Weights of a small GPT-style language model, trained from scratch on English Wikipedia: LayerNorm before each block, untied embeddings.
Each number is 128 + 24 x the weight over its row's rms, rounded and kept within 0 to 255. Layers, rows and columns count from 0. Numbers have three digits each. The size before them is the row's rms in percent of the matrix's.

# layer 8 MLP down (transposed), 320x128, rms 0.146, rows 178-314, columns 96-127
098:118135151140111112105128083105111135149144112138126153147094118132107107122125149157138219135091
108:142116128148106145132124122121123119114152133159164124085139139119109116125127125135076129098098
092:141122099144135103114122109118152191116125079181141121165129099146186102112124104126130148146122
108:102173095171128117109105122140144088161125142125119138121152142147082126133137077094155156130131
108:129090142117143173121152085110131161102113121159147110108117119150150120131129103118117113099147
095:140132093135131115112136183116141112110121131150144098174118112111114124147131104126132137114087
105:127128125134145115127113161129156158107122143121107142156127114101099128112121133143128171109112
100:164121111141113125113124130171111153134147140119094097144107150200151156139114080165137101165151
095:104129127149112119117110108126117159157146128188123135111159083146132125110102105144101110124114
102:103166093113137162121131122131106161141151119137105082127108160148124115081118105094134153099151
100:172151165131145136162114099118131187130116084134118105122117158114145128100159123128154148117135
098:112138148144151124173127087139155136132139083155116114156135115091144146117140110165111146130108
089:082155054144140119108114054141134144115135146147133142144149137131123131144160158171162102080124
095:153167163163142120155166139106155114130102123109182146129146135141142117158141138146126095169146
097:082150140113103102146094155185116087144127142101153149162159150139181097108151134141154207166107
099:140130118126157117144101136080098141105108118134161104107137141130121138147126132162146113162110
096:058148128118136112097115113103112125120068097142117168135153167117126147140126152124142166132113
100:126118127143114135104124096138090157132127133137071118138112132180102112117073137094138159129139
103:146163146129145140074132096130109094114148152168102150109122174157126104093120143126183128123126
100:094102099130121127140140125129164127093144121128114098158099129087127156121173099180114165115103
094:052105110132076120119136163118111109150158169137111105113118132126132155145093134117113151140134
091:148104158134127145143149131167124139168090164098079126129143135096137147121114137136155188128144
091:109166122148129130160128127177112108140143118117088150163125141117143126148104155149110114106124
099:145170148107150136156118142133129128120122093071130122157102161118134101165163105129102154154117
099:150096123107120074145140130133091157120132076106156123145126130152146174110140128122110108149153
090:076137121114118145135141116141110029135134106140121138132156132137128105100146138098111126119120
101:159125075144125134131108117122114124131153142147105150138122142127135140128100135143142189143123
096:128088116131131083139155097157094120106146123143142085104127124105150114117174157129134138119161
100:107115148135096084123128149114163105163128175118103131116144142143135148134133159112111146104100
106:143130149152129145085100109139177132137127133147135136101143156132155147104126151127129136141129
101:106112099132124160149136172145127126116110114123131133090119139131116154066151153138164157144115
105:113140130150138135176162128143117091138128147152127145150122116106154123134137118153131185105117
106:138114137159106145158099108144136155142125110142157115126082095127111122124107134156114157155129
100:153134132124108097126126140105113129122139147152109133111136142173147118160117160078105092118111
095:136127123131116155145194154129120127118088144135110112128108128113111133114115126140145148136133
111:128144080165106110130148134103121087138080138104087109098115115154078135163147168087133119161137
098:137127164122122117117137121153139116136134107143137121120077095122108160136136140104189086133120
094:124164101116118106119161124121070135121116113094106110140089174155191122100123158136119132139103
101:109124151117089123099117113131122159121133156169102086144122159071141146103109131107139138156149
093:125156101119111129164128169126097106113140160125151137155089088133123160152147066154146070130123
102:149168135123119138135071107116144140144137104139137135142127155174145129113194124154109108148132
097:102136181109171141116172156113089132102091107087160125100162122150128160080151092117148169141149
100:132132130114073132130111128146143162145160107106133151136114157144144155129135137148116121147116
105:175159115135092169107113140119149141140121094113171103104144116124099133119115124153091132144129
099:114116121116109136142107161126195165110094141119178134125082126173162120150072083112128091119151
104:144113123101169128115148090136135123136157118103143070116132081154109129129128114118088104112143
096:119131131134156156108161152130062109157103098120135150100102116144166112116145130114119116137126
081:120137108140117126120138118141073127144160138156110108148139102162142125139136172119162167084147
107:168162142155109113113158147132100141131146108130106145137077141134111135116117096143126104177110
097:144131140087104137138121138120158120117123121114153128113150142106103146137126162215137150181103
100:120156129101117115162118134127151107136151129138129164120100117068186112130128146129134093136087
098:148110112120091135169114120080122106112119142140123127166126134130132120140085121121125109148143
093:150154150142155162121139140138086122130136100163132096123120094137104090135107132137091162099167
097:106113072153108124135148132115116132141136147123097143157151153121183149134149091135143130100158
102:145146140100120107082067080120128108111124102172117110109159123147086151150148162119072167148111
100:120130132148144119142181089122119144123098151141133097177141130109120111112157119121130132104056
104:135121162127134164121098132120168117145135153132145146103157103162106126139145128118106108151144
102:141090121129143154140078090108120151115089162172166093092176135137153113111140096121115101129175
098:151128170131171133112134115105140096119152143142153126155130084111128146181117116137139118129112
090:146151153114163125125126105117126138100138102126110155110134142118109113130094117149088190114111
108:139095172172149117165158139137131150161106137153139116158103168129099103146153068127131090122114
097:115107130140080186146132148110121104112147151127160138143124118121161124110145163115116099154161
096:125085156116133106111131125102125098100148128112089145137122085166119114155144123100196122130131
099:143130085141138121121151110097113139105099167140121155107153108116116093124092114157184149151165
098:163144132153136126116111090087115129137125084162150093111104134145135139106138169101155157115126
100:160080169162119146132169146093126106113134147137117139117160133085143138143111078106125095124145
098:126127118106143184140137185140105101143099121097140168150114105117103109139154137142168184151125
096:148109109131109129135146178135144059129139172109127152124155132112158130158144145140148169085121
094:081123123187093155137116117168142109178107133115128172176124080137153119157143148145147106106101
100:120124101105130111139122106120152153167101107123124154139115199131134130151129134132088096083158
096:099109096120155161136133117137098098111142144123109138113110094104073137133130121147084099161143
103:132156113119128121084091124153139164132108150154114087135114107155118120162161126111120087115098
093:091125150135112154149116117137128148154161131150087137129128185149104115124129141095125141090121
092:115162117156129176137153148174136159138099178124113133116106146122091170149084116140099159113124
114:085135143088090145137120119146139102136141137161136106138127175156136135071141167097117148102172
102:130115101141142118119123136100106129108170139159123161118161114119105157136140146102101105122125
102:111129132079147165117130116140144161097145133120111119151130115133132098124115160125136100137128
103:147145146118113154098130113125116135133152058140129150141149117134134134127172119185139115084101
105:130123117158137149132200103144121128156117126131076106140141130123119115071108132127157073098165
108:149123152095082152139071140106107132148120105139094147123112140158144121113120127113106218142126
098:135110142114093145136101112107144110140144123116129152126102168122176125113152175137125158085133
109:151121111106105112093097137146151156147094135152096124124152137134133139127121126158152183110148
104:121195133098124162102133124180125148143150127132177123119119140083129114143156159145102201125128
103:137129124108113126126137138143097218127109112145138117153127137142102137131114091132134165089173
104:128150108149148103132097101139141177099124162090174122113144110135108123105137180118112155087135
100:101113127116142147171147177152166143144114124127123109134115125127159151142146134130132135177113
101:093110138112122132137103095147103098123140120110107076131113125164144109138180090159126153177141
096:106121132122122136117183163167130093139125111116119148120145099093112164119127126138112089106100
095:130093138123098118118159139090151139091142174158147111145098107128123108101122174129153139148124
099:138128139137103112098185135110113116083171149151141132145114124136146150115123167131193114159142
110:112134101138131125114150133122132093100164146108111130150079120112136141174124171136164120139074
102:131130120119117112163158148114129087135086149087112088094143102169127128104114086119133115159121
098:121111112088145112124095112133063117145109128168109100127143126099109116139154097127107102144153
091:118127142126087154119129182107120131135121122085099137115149127121159157162140096147125103117132
096:134141113119114117147124136145089115067162151127107125164160107124123130129142161159106154104096
099:122170113096163125184129123112136094152110149070123083098126161140116137137122118158128149093138
103:114098092121138084085149116123156093150118145120150116126133101121114119185157128112137152129101
110:106113100163138095095148128145156129096154115124125120150141145150164110086105113118134167159137
100:160165179159096124139130130129145153118161114112147153129163153100141145111130143104118096111148
100:137146144157121160139111122129112120122141157140121174132176120116129143118116123120158125139128
101:117142160110122127116154131115124160105114138124101132144152130114130124148177147141141129103107
093:144105165160158115145177108124092098134118145150143125134133079133146101102132154143161141131101
106:123151100148117158118125170135113142115145106098154138125111111093110123152116132163111169134123
098:106152099114129073071095109124175161141136151193121128159110191159099138155075155131114150132132
092:136141127134090090158110131129139131153132145135126151113087106119110119103143133104146149156100
100:085118105166095178120161124138124100117161160165187098131138099128146175109140160140110098102118
102:159160108145156124113113126105129138127124162174146114124109126099090127109108088176132123110127
101:083094178128127126099137135157128139151104128128109135134087155112142151132103096091131194108121
098:129134087103120122116104143121103128134141178170133148096150099065096142147123148137131144075089
101:174124169148126104129143126099116124177143127144112135097117123123140116158080126115125088095119
104:095125134133107152098166134118097163166133127162128121082092107137130125114167147127131086140144
106:117093154137176119137140148160099154099173143133102141158145146142146157131126132152119110135109
098:169084106110138161121137100148127101159155147129169142105117153109123139063128133164128089129098
096:153144074127153101126126121166122133114086153125096113129132102093072113155155120132122142099139
094:137099148131131129162096123110096117163177109101099105117188140103103143125116088114122093140116
096:113140102114087114136092134115087118144163138116149124140129176104107107116128140162128091116142
103:137092145157127116131158094104160141157127130129124154142116158141121095108144164083167186093130
092:096138102139160164110100153078144129122117107144116116117124088139145105144134118136143114161076
110:141106144101163107158106110116103164135107128176088084102101142128096136114108139141160097124137
097:174115142132087109129152091156111111131137135121156174116130164073113150097127135115147099116116
103:171132168125146144133119130121159149148086097109103108130121148099147126114115140124128173135123
095:095092120110108069109145162130149142080169131104135137151133130131120142152158128126134120125123
103:106093146133162155143134116145134155118111097164098149163139127155120139199152117089151130165130
103:094116154145175110176078100169112109148149128136148125154130137106065116139135164102135117135123
091:118162103094138107065144153140098086100131151120140121101093117168084098198129112107137120135158
101:137140148114150154122076116137149144168135133157124111142096155171087143122110101098147091148131
090:127139107108129131130168149142059147073125137140112128120161119131077123152106131132172112107122
097:137101140133097156170079111093137140131115139119111113135153152108122124126176162121191123180193
102:123123093131139138119152113117166147120122120130113133116111150141093133152133133102107080139071
100:125088116120131122096134140145134115118153109113115116163173155112126174165105136094094139129136
102:130124145147159130147129091101120114136127110168120142146155121134180134141115109097106131134123
111:118158130164119117130138074122141135126139098116072118121073107076116140114126120065104167116131
101:142139101146070112150140126155107158141099126111167144151150131132089136146185151125109121133106
097:152138131109128110164113121107110120114117132121119074126136123122062105118161168118123076119112
103:122129092157145153153164155140153135143115151131114150120173109129104157130147171091115075123125
094:153100163091126118133097120132150146127143137172102141103131125123149151135118171157119088133151
092:107111107150116148124149137125137136119088144135132117157135118155119145098113147122157114141115
# layer 8 MLP gate, 320x128, rms 0.163, rows 179-315, columns 96-127
102:139165151139157116078150124179146110131122158138121141160106105160142122125133134129123141122066
093:137066134119135180134120149144164127111139115104093130113153116094116100115123132120115135115148
104:158141127153158122114172137143078107133152118128109115172131172124135146083122100107109125112122
114:130109120111179180123121130140147112155082113119096152181122142073127113138090175149162187160106
092:137156081125134173143123111146111119128097150122151127141159111079108157140141126133078127188115
111:160137120159150083135156146129168097104134122137082176127105132098121137115128131084092123131157
096:153146112102118143118135124070130096105108168109124159118122078124120164124148122122139119148146
096:128136129158136144134133133132096104128121116139150136102104120146138148125130148127103149105139
098:119102138147143116101161140167116110162103112131081120162153109086089130120132161113107173154061
106:148160156139110152078142114158125129136111119134123189132107124159091128089144145114103123114143
098:186135156187149080101149094122176128142138085134110107161159128111160181121100112118120160146113
091:120149130138159122129120084119139172139105120132145142121175128147111103133126129121118122119117
092:149117144129099118126132144117226090117118128152136081144111127128141112117173134176101175135141
092:132151117111152135121162122148111131131112165137140114123161089084102111152145126126103127165128
099:086146139154095178129153140109079100127121142116093145152115163093158143140089154126143143156150
104:119136129187157122109136097157120088136129098133100108154100157140096129115101121185135142152126
095:116110082167145107106161113138098112116150142147106135144115131171106104101103130112120110159121
104:159137132132163124138109131141151125086157132124143163131109145112141151149115113120124159143117
089:123129173161206135110139130119154128126105131118118160139149118105131164089091147137132143122142
099:143112161137090162126157121131090115129100129120124123144113138153147076099077138140110136177103
097:126147165153127115170155113142104122132119126102081146117120117095123120095131138147107165108121
090:105131087164121123153175110092118144124130109128132160104088187158125162122120177089158126131129
103:092098136215089171149156096150107120115107109143109142167128135148125080108121116106089149131124
100:146135146142174158133114116123090148157121092095131119195142172108133147131151122133105148114117
085:098119152165146149136171128117147127138070123151116126146140152133143156126118195139112115137112
097:134128139126124187147146134112157074139139066136115102131064115136103169097092125156118120103119
101:097141103143132165076119100101136143142133104113118144126092140159121113111132139067103152141155
103:134137163141100118106138129148099119132121117129101139136108118124156155095132162159119174176102
107:103129132128139138111136066128108125130074157116094172148121147124116154143159127130164170143106
093:162124155121136138092175130127118123132069172094108122175102152119124122118096090107116163116121
101:148139171111149098120136112170175112118149148166144139116087124125132148146122138127136147115124
109:120126157131152125126164104131143146149118103113144122170135169104124130108149125119128157103113
100:121163124126115200125135115165184123103094080121089176133124146127110133120114106072131140162137
100:102142186139139136157129065128124120135142103124104158141147130104127114115160148100124149139107
103:080123109121146115115128154144136124092138152098131125154170140127107138118144152138110133167135
088:162061099113125137117131109109155104110141096107081131165126124142136137085098146137109141123118
102:101132165157111095118091147111102093130133102116107115139148138128136137136156133120158141111141
102:119139104117107139140126121126122153143113106089142128116115115145086174167120110115124151128109
094:098140162135153152168151100125120159146071108143125114141128102123105150117089161155073127110119
097:081176152157162128116127099120108151155122105126102169139141101109140092105109180164104120177155
094:071114131134089134105180135114147098116147111166129145155130136124123137127140147101146123154153
111:104160166160158179127189126154104127150121125096076127114143171093122141121126142132123153084100
105:164109130129117115125159170145130129126089119100120115147142143158105126078125140145149132095141
096:139143150143108114142153102116109108116119082106152155146132159113044152095083152099097152125123
102:150120110141122109135166135098115126166098139098101107147118123183125138127099187164096129147123
102:139140107135156122171098181152103081109089162115139147122100114126157168162098153130098166102112
078:115151129120137137134149121140128175153088074064118126164113111107113089062101119106153170160100
110:143107127143160136081147140121144126099092114139106132171118098158102128117111150150096145169110
106:176165121129162128111124128158129114144097102115159161102122147124091147126119163118124131123169
096:150163174177101138081162124143138137147112110108154147118105127117094173142109120166115129158144
089:164134167143147147140140147121109078137117114162129090150136120108096161155114156120140141142168
081:150134097138121088125135139138134112079139139112141119171127170122157145068169127112154121139126
102:140098124117118108136159106187177152148099113077128157127126130113117146113104148132102159148081
112:131080105123113149111173165158110098122139162154120144126128147149098133088124138136113152147131
098:136073141129176147141177173132175088134133108113112159129094151110112142091102162187097140107139
101:118135124086125117101164158119107099120106097111110125173123152119124090123110133112133125132116
106:137094130136158126119191138194152086125118105110119164117132144117081146107091137145127146108097
101:173130104119102175123159128136156139111115109140104123132084110106101142083113122166113136150121
082:166135139151110104128154100156128150138148143145106101104120098109122138137148148115146187134137
103:100133134105122134126125160138103148163125136149154150165082152097115137144145135159125149138129
088:088093147146105142133159129095102143178159132152093124161129139129150122140112145117147113122160
101:157125130114130120132135068117144152082103152114112159160073178148156124095120131110135115211152
099:124146143139144153104127155147172133111120128098133166164145114124131117118126129122072123158097
093:106153123168112114156151111127109120161121126109128124118158106130131098149117147133124101161103
106:098151141148136149149136129178137117156132153105077174143161144111137111131137165131117145146129
097:117177079158143099127163139122123091142103102082123096178140137117142137126139133115099129130122
091:168142101143154145167114097125111110105089136147156114177107115136087142147119135165115123150159
089:138116106170141133166124150172122129157112119117122117148143115148122107124102121086112142136108
099:128106125115159107141118110116092112113114073093102101134147125136094125162104148164118144112157
098:113099133150113137068180096108166113173102143124125138161142129169118106120100130109114153161139
101:148115172146150110141123135098164131151147136114115130124111152152073157136120150093123162149123
100:126152131134165117176174138130144127156151114101093137124138141113095139144162153138078133135135
099:124136110150079154167113121124133128172111120143134137191148148135110130113158125155135115173134
119:157117113145103141113149124162117149130108131125131160124121121137135117143087137140096161169129
099:131087142156124120163153115141094130124142076130083135158104133092161115165154145130153155146176
098:140104115104168119135116142095143124093095153128112111153140098121153128113176146132111147140110
100:065122128094129155140168136145118104119116068133074144151146122084129144149150157141128120153113
105:123163107150153148075199117093131142133132123108121156183126123119117153074104116147126130154098
104:122110124169094117098136161159173140141085132090135129150156138133090114134087154165115177142130
100:179120141123066114143136129127122135153143146140139139160124125133132110128100119104162094153137
104:147141142154116143156127154121139111133144111133116107133108120106104181089107129116126127151135
096:127109157088165170132105135090158111194089156115120124118143123124105100095109131171130153125077
106:126115120148105180125159144142123125114082106125123107165120121109163128104102108128138124144110
098:138137166113128101132122135155137115144103157096103131126115161114129111139101162125114130138122
097:168098117172170097150169142149170102128126095149100153120132103158090119116115161137120178146140
096:147123112196124187102178149106143130086075088114104139138147180098119147082094158084094153100100
095:121171165134112155116127114160134081150120128089132162130121174125137142120118097125106137147082
094:124097118145094145156163102112134131128127125147110126115091155112094157136127153147150129168155
097:099112162122130125161120188113120124120105137123119153158119109139109104113099149139128160105125
110:154110114136165118126156155156151113104113120133144141164084143113116156123132178138112116083083
104:089146086128126154150126090100135142147116134129091175146159156152121128165134161150126175167116
107:162106127190111148137108119164132114140128176124145127141141122162134118134100151108071136148086
093:139147125114121123176090135155136121106104136167172153114113136105103132125124121108113143142136
095:099126135128139123121158129126136120097106188153101154115118105154178170131108120167106150110114
096:146138119134128160092138200129181110181094132161125130164104142112110141135150136123099137156108
096:142140123101160148128107163167082154155138109108132167153138118132110149113111159160101130091147
096:145141121151127121153124100121105116133129146142132160183114137138127178121133140138111110120138
108:118128146146100160113152163175160093168111122112109139118079109089138170066118115110134133107144
096:144154116175109122110142130126114116102133137128135192172133140142143145129124138115163104107155
095:143123152089111139082129127141151109133147144135108171142115118135115173137133146102110132131169
094:122108125124142143187124140174134097158152113095065124139157118120074123101123128166141143136135
107:124141122121126137138094121117130131114114119143114114155126133131134160083148138096119163145140
098:135153093137096116103145113148131139101139089096059139140138105173140122141158109144146124154169
098:159124168153174159100150159144113109105137128160135148122137151131081127069120150113141131134133
104:142132119147128166116116183122119111149119130149111122110165101112124165133114163124110132145136
101:118124119114148147137131113122151105116083148124123131154112121155119153114134115150100153106113
093:155124093129103111143094110157184119118133120147142167127151141114091104126092130104109133152130
100:116091117097156124113151108164137139175154130127131114123103114128105156128151167142098141171136
103:132126176116143137106155112153139109157122149114127150139124139147085165131138113137142129153125
102:128080133150136164131136105132128125134102100097107128134137158128077135101103165119152131130172
107:087092137117155095085148129143130110152136111120135116173130151141154134112109147122083139130089
095:126167130149126151104176124149104126150097109112087189150164198097124127158084126123112170108144
096:143101095143126100111108111120121154116090126118133140093132123122093120132130125071103144138110
105:128125136115150133141140125126139144143143165144079131144120150101093140129078152150109160160134
096:122189123158101189115173107132095082151118123109122101133146161154087120128098148140142128179150
110:125125109128127136124122129143181131115089097136120140180090140067119128165199134139125158169117
093:156138158139121100110145152133162091107136117154144102092127137105133126109150172181138109133144
101:180139151168128116132139147123141125087093139161122152146127096151115156140157129090135135151132
096:091159108200151104123150160147145111151168148101112142148109131084135131155114141093149135152139
103:111114139105187138135118125122143114128135140147096153094117133105127129125142166147129126140133
094:138138127171078176141115145151139115138163147099113120121131122143149159111135114135160173175102
098:118127124095142116138142112133153103149079115131127120114144129142096136126135180103116132161134
107:165164149147123173132129144153100088130117145122112134135110194084151138123140134124103134123138
094:129164123105123106143076144120136170133109096082117135165126150134129103098134112128124113107126
101:158118139152134124132119107115135131136105129132116159131125140153128152140089142130143121087111
090:142143085131103121152102088134171125134152114144122168135123117123110137107122166135098125136171
098:142111104160145137152149115163128082136073165124112132168136095118115160108102118102135108167101
093:153157163112116128093136129125116127149149146112142148127135078132137109120136115141122160170153
099:115101128139152143128165126128127121147102147118112144133090117099093139133071129141135133126128
102:091141128097165096137094147145145132150146156120119158106091133127099150172124133131125144146125
121:106115125115162142131133134128157086162123078151104137178097140144113105109156182112061145133133
099:127105139147152189098147114123114110114122108127109123137124158125141110114106142154087146128153
107:164151151144135136123176118110103103141124088098084157139152141149123088105113145121125145135126
103:098126171181141138129135125137115113101132103108077143177136122161104152077116184145097148121095
100:136142118129108161157156105178095123154100133106091129186133168144091157108144114148100122139111
092:128162105124164128150094167129129128095101118095106139169113124054131140066142146123126119147084
095:188131158110129154107186171130133113122121120178111096174120139101087102146104127138109115158102
# layer 8 MLP up, 320x128, rms 0.149, rows 179-315, columns 96-127
107:184136186120137116072137144155146077128102180170160165111119067123100137152134133149152132123138
091:110109164086063120161122138079082112125147150137104106094130132089076101131132138107160134146113
106:154150149131105160149179161111108164125146077130100107109112101142081120134088163133118144165127
110:119147114132124088154111110085130146132159125130146097096138108153180086153172119130087120136132
095:120211119103141151125098150148146106113164119122114161092117128140085149130142115113112137154107
102:131120091147129103160161113127143141149122129096112128119156107123123087102142136141117108105139
102:125152154153063146113131123205099149111119105090150103114128124131159145145131131129115140160157
094:100166109124159134090119157140154136155132147166149126088111133085138100132121109080123167129143
100:143160134157149123132113107179135076141135136123142091158146117155102136180162098099138124115122
103:101126158108156143157178160118109102144152156152100097130155168139138173082140133098114119124134
096:164145090152162167160073148119103153166144147120162161154130122129116120141121138111125134122146
088:142130168124093127142120142112135075082122137121112145151137180106109150132130136112122129139166
094:083116151108095122127091143151132100139119112106143125115164119123150140131111129213139134124111
093:142162127112113118165091150151132117127117149127097104122155144155161105135146157143134163150115
099:130132100115137101150121141122123107127107111065160116097091159122129124074106137158169127156120
101:115152108112088121117098169105154117101139116172140152144138118117159148115113142091200106136088
097:117131121133103135103112162172179106095096148119131113132167133072168138158155160191144136130094
109:137147113188123131134155127093075111140145055129104087151162127127145109105102128147167089116146
101:140102159124110114108140156129111116080106126169162120099106105134168104164140165131146089113124
097:141068125154145080113155120142152127091139152117143118090120161130103156156131152141130127146160
091:131149079082112091145081098110159099126109127158136109118118141145119123151106144098106119155131
089:138148124133137106090123133127140143115116147161097155146123138106129133078164150123155122108117
104:096149084135124131108131129113148143114120134131145130153082167108141100158154130095128157119140
096:161118127161125146166142097141120089112121141130084156140083115124149140122149155152135117138161
087:191101111131155128097124110160140094127138129118154148080140126115156110129127140078152142108174
100:155147134105156085134105159155165132157154122116118131104142129108100104172103085124128149124116
097:173160132085100131114079117111096125122132107125128129159145141141146159116158126117094111129144
099:147130117122116152127146153132107095159113116143124158112143118151159172113129137127113124096126
103:143137120099140119114133122179129147134115154087137108143133126087122138102088118140103086119128
102:142100118129128119140143119139113146116130120125131090108146180151165095144129121120097130084178
106:123103105128170138175114132157148156127130095135113146150143094147128095166167136123164109120143
104:099088118118114136120095149155131143149107109132123131115163136126128064184127104118097131090116
095:062153158120100116088115132130151130107188153142132147141129145145111115114136136115085123099129
095:127143121124105141123122116129132131126107105111124114097092092114139063118105141151152097197139
110:140111129146123098104118158093122120136130135151116158126131142091091129135096149099127114120121
094:159096076097154133120098112128134165124118117070124114154115141137081136129146152147132141140128
095:114096127104125150111130138084134114082116121131108107146120110137104171111096116041120157109124
099:135117102187118106136134146145127129175118158116104137132143122143087134154121130094131128081091
091:104156131117146153186127128146113149178115108110106147096113115127100125093098135130081141129146
099:144107112104164157101094119127138152144124144110187151126148116071140062148076116133099132143114
098:137144132101157100100115116131131094142145137109143110100134137133097133119178141148109133172135
100:153157159128143143123122150116134093169139155117141120131091137114093161151124080069126170113133
107:145126136141118102147130127187117113183148137085126118137119100107146151105129164156093108108128
099:146108177102102097144171143144141075158129172112131158131133134145124106139059129126142112158101
106:124148129150100129101125098108135134133087145132126126132156116139151152099111138135135101077167
097:137081164177104179098176137082147095104127145139160103132143120146144107153134121126111121138138
082:155159116135139154124098125114168130098155121104152130110100135102128121117143122115138182126142
105:125174136100119086143116100135113073107165146167154134084091122072130125112120126102122128140167
099:164131122076123163112093134148149102110099129102147098132165154173132124150148163150122143147133
099:137136121132114134109143135096179137122100116119109128151186101120139140138154154136156119068155
095:101151101129099117106118152140091140107102160098150109144160125110095115129108112087149140096126
095:108141127104132095155164135100205097104132113073151089131136146136144150145101106176121127112091
098:167142161113122072151130146142136095144094136160108123150181115172152141133115131093088123154125
100:119099123181153158102160111113148127163118135144160129164110113127115091090146100109142114123118
101:120182120194118132101135099129095126144143171160122149123138106108139115167121127164112117129148
104:118162129121147123120140135101165127134132161136127142160096104155151122121111077148087120147123
101:146132146138109091126126142123143114137151129095128127101112153112093133112130128125140141127122
099:188149105152090125118084134145143104133129101127154163165079126120148153125170132130135147140107
092:097130082123124119152134176123150125151115159161104131132143140175136120148132123105171069126143
107:133127099128134119140100164153133123104117034135146140129108108112138108122120091150120140147078
097:077132123166140161123129143096143156123106095080088114138089146155158154125117115149124144113126
096:145120124121147121129125094111130131148078139060136120146153133106095119162143149112137113089129
100:150134094130146091085118166112127144137125122120095133138139181139100126099097137150159130127182
098:089138129133095125132131144138155133108100108121121133121099121153141111171077139134164116102145
103:163095109160115109102139104112090146108138181133122113139169129120091171127162120128124124104128
097:142085138110153123137105135148137114151138129110103122128155159171093112131117118173108143100138
096:134130083097110072150109123160105115144114144128121134123109098090109151104133173148136117113137
095:129099107196128118101132104140124129162107131127128165108139104159156151114166175136108136112114
103:103131122117138107129108152131128136163143085147138144142118148166117147108086125105101139147135
094:146098146124151165131136136150136132146105104116169136114146134132098124112122130103109103158101
105:142164146102156127089127132126145134124121094168116128174110107158179105146144137153128153136147
097:136134132134127133136169098153123088153119095188114116126128117121125134156090131152149129121128
088:113125141130140117117102131160114161108120142105133122135126115174129110150115181126126113130134
117:156104115099145119113097110159146155133121128136124143127132133107121136163072119124124116121156
104:125142160177121156177126144131087131071121129120094086198117134153106117104115114176170116091119
099:123119115138109156147138157122187120131093095147085122091160121125173160163119112156129116128178
103:109080094135149130120152103071143149147150124118119132129066143138128116112131137110113142119056
103:130097145125169128169118155181123120140113107129094139132128167115109119124121133115159166114114
103:100133137085116142143113097108132144135143157144149138124156061108130091138121150125115125167137
098:108094164131123108117107100091115127165070131130127111137090153105079126125114132097121121119086
112:134124113174125108129119136154107146168140081140134133161121119098067107138109137115112136113139
101:099150133127134123096155085125106164070160147119118135104109106128122107141111132132137122155133
105:099092153130135138126166146146178120137147137150123120126170148082117119112119128103132111091135
098:135150184159135121130131114143132122152122167142137147114148109118159085138143155125107122127109
101:166114148158162095137113141156120140140109154170090103133132112159138132113126148159156084142174
105:174152142113072117149111108117114111169114153097113104101139062112143153103191120131141090139122
096:166085131183139123133137077170145142103153145152118105151136140113108164140108115083128124119137
094:112138143122146180155165179147135124177154136106118151167113133117125124147162141121145122119123
099:137112126102197161156127169133167154092144116132113128099127106165157129145122128109134153113184
115:102137127117138119176119135113111126117113118088129118117164094146110119161093183166112123111180
102:081137145101082140136110133123122131078178148117203131127126122136146159115130156119163151112156
096:165084110151107160108136148114121080161105114147116108134155129101105099110117079119149140114109
091:139164126118143163138151106113156135122129132108119076166131160109074130095165116126128131128135
095:148135147106115122100111145125146127090099138187152102126104099091140108136128172154126105142115
104:153141122116078142150160115117090113140101156149164112121123077166089129106099140141102125153146
105:108172127130146109115099102149130111086133099111134137159148134128123146158109132149111113106142
111:104137109123132149115166153133164142149112145119116134097136136114131113135100116082120121115109
105:072137133112138168119131109155104137137152129155140146139167160084129121116126147147103123084153
101:128124157127101104146103114134171116131104174157109114150128146137141177123183120149132149143141
098:125114170119150120100121126151193130145161145166120118105101096110090169141137141117141105090117
093:131163113103125136089085131138102128150163142155141165124098127091130163152106110115114117135092
104:139091112121092116151140114129113092143115127095129139138089134136120149118136175142110135102103
097:137178143165137102144094183146129119096163122117130143156108139126163109097121126134158131112114
093:149105143153136136152174187178124080143135134137144122137146143135128135107072128131125116138099
103:102102135125163158150137135139154123134098127090167123125113104117074139124123118070114112108118
102:086129158123104142146113141128109096142113145123114150113097139150102123099182125080146130112120
098:133120152110113113107111140143099151101106105077166071144085089089147123099138114154116139116120
098:140093168107137157152173087078116178162129148122132151117144158139150127120110139148111119107110
101:149127127126135129092084172182108131116065063130145162128093161135122137136151120102146138074142
106:143117159110129136106127076118128087134124132087119111149104125146164086168155147066120118148149
109:146148084112169134146103142115109125120179111144146111144143082097126140145087135144102161139157
097:134120116160120160160106134147112127127161068096124103137142158112121130126118125155144146095134
096:115185106143067164118080113189179155154116168104112082138106127137159151122138132125122110118119
098:124065152129139144142123190140143113125152120163120121146134097122145158105114118128137117126124
096:151117123136117122123132110161132127111127172064146164125200172112122161101139075136141162107138
101:104129158105142087151155145107132159169121115118122197129112118113171103145110126098126099073158
092:093155141124107112121132086124141123153128187141142111138118125116123125174107137109137127130118
113:109168183115107126128118141111098137150125132127113107124128158128139183143116170094156125119170
095:101116111134114186104137127093086133145139114095106138143153149114110125103106079164141138135101
105:144113159136120125089104141124142127170113091150137129138158126094112159149150102100117151185118
093:090139146080108182109116109131102094114161109110124103097154128157125110134111145116146117142108
102:123116131119166101125094147137170167104061137150162134144168101102135127156119113122149124087125
105:192175123067131119130135110110110091121132123149133142157120130117103123121139097136115125177172
093:114123124133142162111101131117099138146123097064102100158120098182140129128145163115122122130129
098:151133178070125142121165102116085141155109157145150159119130138104128126120098170122155089135139
089:121110113127159116181144081096128143131157099133123133139097096113154164116119143141140126128160
095:127120084120133105148147150123109152099138125130141150104143126099107135103124151121102106157156
100:106139183092098103145128110157120136144133130173140099148133143162142110173178085115148114100115
100:157149123077136124139136146114114130108110117126132151113145112122107180115170096180156136143104
108:108149097151125191141127145111105078144094116093132094129153108117180107126134118110107125149114
112:163137097095141148132136097117101144121118101125148157110126158128082122147132110144061132082092
102:152093131154125145116141110111141088131134173143125111104090179116111152132100118125125157133121
100:168089113119136109117141131131103106119133149129144120136101141094126125098139123063132135174106
101:098095111149091117151148158152110078083105075146132126130156132152114198152146131105118158094114
107:126153123147125142180128140139101106135124068150106159106143189096118166123102090157085105101157
096:194136155132135102118104152136142135111071100153109156131144109115176095128175116127148132114109
103:139129104123153116148076100133159131133176115110165149151115126090149110140114149128153155117107